{
  "d_model": 320,
  "n_head": 8,
  "head_dim": 32,
  "vocab_size": 32000,
  "rope_fraction": 0.25,
  "qk_norm": true,
  "bias": "qkv",
  "parallel_block": false,
  "init_std_qkv": 0.0264,
  "init_std_down": 0.0,
  "optimizer": "muon",
  "lr": 0.0152,
  "beta1": 0.9,
  "decay_shape": "linear",
  "train_tokens": 1066000000
}
Each number is 128 + 24 x the weight over its row's rms, rounded and kept within 0 to 255. Layers, rows and columns count from 0. Numbers have three digits each. The size before them is the row's rms in percent of the matrix's.

# layer 6 MLP down, 320x832, rms 0.0716, rows 109-151, columns 704-767
104:119093121119111140137144111118119170154114099102133168110144165106141121133151100080143106146135092142174122120126171072112102135112075169105158162136141184142111128159181150065153136109136191
096:130129163143116165129132154165096100157147119183117108102106119157152172164157144154116133138095127093144150091155076173114170119115110127099120117152134143161145069139167113124143142114168146
102:104147173144093100148136109115141128111147114150153147164131108145118158152107178126110138141170162145094151128125112127093123101126148143172111156131133151145104119143133142149129141102126119
090:160108109142146137143204150143180122117142116107094099178122081127163148180140080126135136080152116121138109117115149077154133136137144135147105141109152111124138114161174094131138168098093134
098:167129153115146130147134109142145140098144099129139096069073148171121112102121155104110132118110140125175107105130158107139141109146095130148140128113136156131111133130065136153106123169109130
100:186205142118160113128097110137114164086123123126138137166121177142121143117108119131146134108124086125175145145163138124155121134112164140109127068104105123137112121093164131112147107157124124
100:099114117123129110120124133123142126085129116137141137133155140109106105113094108112117126138145165112115132115122141142147101115113166106140150164174114146175123178136169122113104157156145184
100:146115101109124124119125104135141111130085125146107117182119118136098143135097151108173147152111165073139118131109125096140138123125116116112112140142146151134117125088158124148157148108126138
094:143110121153085129134156116157152116112107123151120139109165113150103132102148148139144159134141150125093121101136166135110103148154083137107136132069140148133143082071110120124121138137161117
097:111143145142091088148143114128123163132132127124106131119133135122099117142094114163118173131147158148137158123166125126183155125134105133129106162105138127114086127127168108133183135100090116
101:150093107102136109140103100109117115092145125105125120108080125147143126125120137121136096149119131112103102151127113153117112143135167183160095153109175113143139110180151107167105132109125108
096:147124140094121120136149161111175151138122140102145142123136135147117140108120179150111111153128149130124122131118141156141119142137122137141097126131121157147096130113141103142112143110156180
097:133118127130137132128175132108111130112095087139096126124093163140163142171115127150143153164135157071100127133124120152145148093107109125124150104126167141115106127087153154068131134139124127
104:140137140126092103138119126109123179139082109109109111155137084106111139068161119139144110118145148143188137164118176120126141116105110148126179172109145144160115121114105116172129121157185158
102:148097151145140143164135129116119120175122134083155078111152121159125135145171125147122109121126082176125132119128140098127154157121164130143113113088105123124119137060139121138120139121112073
096:129156107138128131104138114119145088110095121138147134078180116107115152132107133122112092109138111126110152119093113157123130125076153110153151113143108076131127110134139127129115086115065141
099:101120133111130099139139142142127100144142144106112151111162131110121118140102135132083134113132100146111106102171137179124112165150131092159081121134113131138125129128113127151117123184143109
102:120122154165118113155130159125113146079140117119114130106113123090119111099151129136123137108148106136109128124136103120141087156117100092176118119107151145106114109151164120175152128124136161
098:108104091115141120112130144155127130151143143107114139118108143077161126125098070107121099113107151087167165111110143097155145163137129157090082086145138128127127132103136144141103111163081098
099:143140142109171139139101125124119110136103091124123087126115110138122100129151074123180185117136153119109117113112097105094149158129126160123109131154110133135079166103126142110131115159132116
095:139123098168132138088138126109146140099149098133096121140149101122131133144111095101163140159127102146156121140143146098150125171082139113117127138112093153142133107108191132134144140140155127
103:142128117133094102132112144153123142110132079081152109124149167141154125118146075128097126152119140143122119144102168112125080153111122111135128141137098123142155135119131139120108107121150127
102:140122161136108139120142162146137112115090105131147101091110162139126138146160152122125136172076139156135144147152126127084131124144115128073106125140148084133133115139099104095156127115131135
101:126159143127130160139119136176114127118155174082129139148103133148150123109130109091115117120147123140166092126156150087143116140084114154163125140106120099098095161163068142112129111114117142
097:169136129136122144090143137164088181105141149135105119115108103123177103144149133136151128078149155072155151100190145151108085100127108148130171142091112128123105135145130133123133100162150109
099:139134181151087098108134142130132134073125106146134105134193117128097107117137104098108110109143148127100099121153127093114118146139090106155151134114146154154092119084108143129138103151135132
097:117122109107135163144105089140136155113081144080102113104135138157106122116152095151122105128136136119161151119118142147146128123125189187081122161125147146124088126119106129136108149154120135
099:122135110106136104148147128136105150092144154140136107105110097116100085131128151161156119127120144148093119155089106152136113119127153164117130110113111119152097160144101152142143128137134129
102:097092134126097133117145125159106137154132119154127137104073127128132116153129177166142080171059135177127167127156086150159167116139148157142105101150137145090139100133153126084173143133133124
098:166107077104122152130111163143125090136142119132079077145135158136126182124112192127123129146149116121140116046087116155137138172135125144110148158153148151124100138176143100130122142158185142
100:124113138155139111132097144115154149108114149137111145137143077148108106068098135139156172141103120151120169106143127100121140147147130123126149189137125100126138110077124133164193141134162109
102:163138110147124135109143144105109125172146126116145121113166130126116123137108075158149088086141139102121085174120126113118116152120130138078137103152163148150110160104136148128126091143145125
104:139137141105123124140141155146101148109106119095132155117172140132122107144129078191146195120111089160118092124103112110168134145115064103161127124151105087122122132169066104112065158149102153
106:075151083137124109135121145126087095108112119122150123167083114111135158157144082105113117093162149109171104119114121076137112114118091135115129118130098072091132125159152136091148094134114115
099:156113108116124113127153093123116088133163141153128122131112144187128081172091134097091170136135123150104131165107133127097116133141165146102098140170107151107140124085122164124123142166136140
094:103117107076156171147165151116117122152155082128134109129143134094120119123134123116094168118096128167100119134109120146091152097160088124138111134139108094092133138146133170133087146159103150
096:091084125133123132146107136141140140149152113126121135169130108141134128101108106123125125123155084181129102107094092141123119150114122142133112107103138133128138120115169121106104101139137119
099:076163120131105142103162097139118110116103145166100100139147122146098134141106122088062158132136108149182136126126099103181121103141087146133118174094139130139137125153122156099125115129132133
099:137151120097111139140113100107135177144143103130108083130117158116129127133120158132138108153074128088100110125133136130156131092153125092113116100165140094144135145105188147149133151118107147
098:141143153097149145121088125146180142152067121133127142147131103101110120120093180121127119144120084118121161161111161155117111168141087140113158134142121151137128104102113128127121151125134121
099:142129116085127112132158130120123119091087176107135156170088134127149077150105136150099119129088115139133158151139135117097143115089148143166117099152141174128099102116159122126155128122146110
110:134103143100145165128136127161122146164131092113119148095090161141114095108138118116068144127111102152095104120109160132182126105123114170140152117103102100105131181114148160154137127174088137
096:108129144114108110137108091121104101170161136128092142099143145143128091142108109162113130124092116150078136149150150110164112107135163116122105128125097161131104115126077129093103134126116106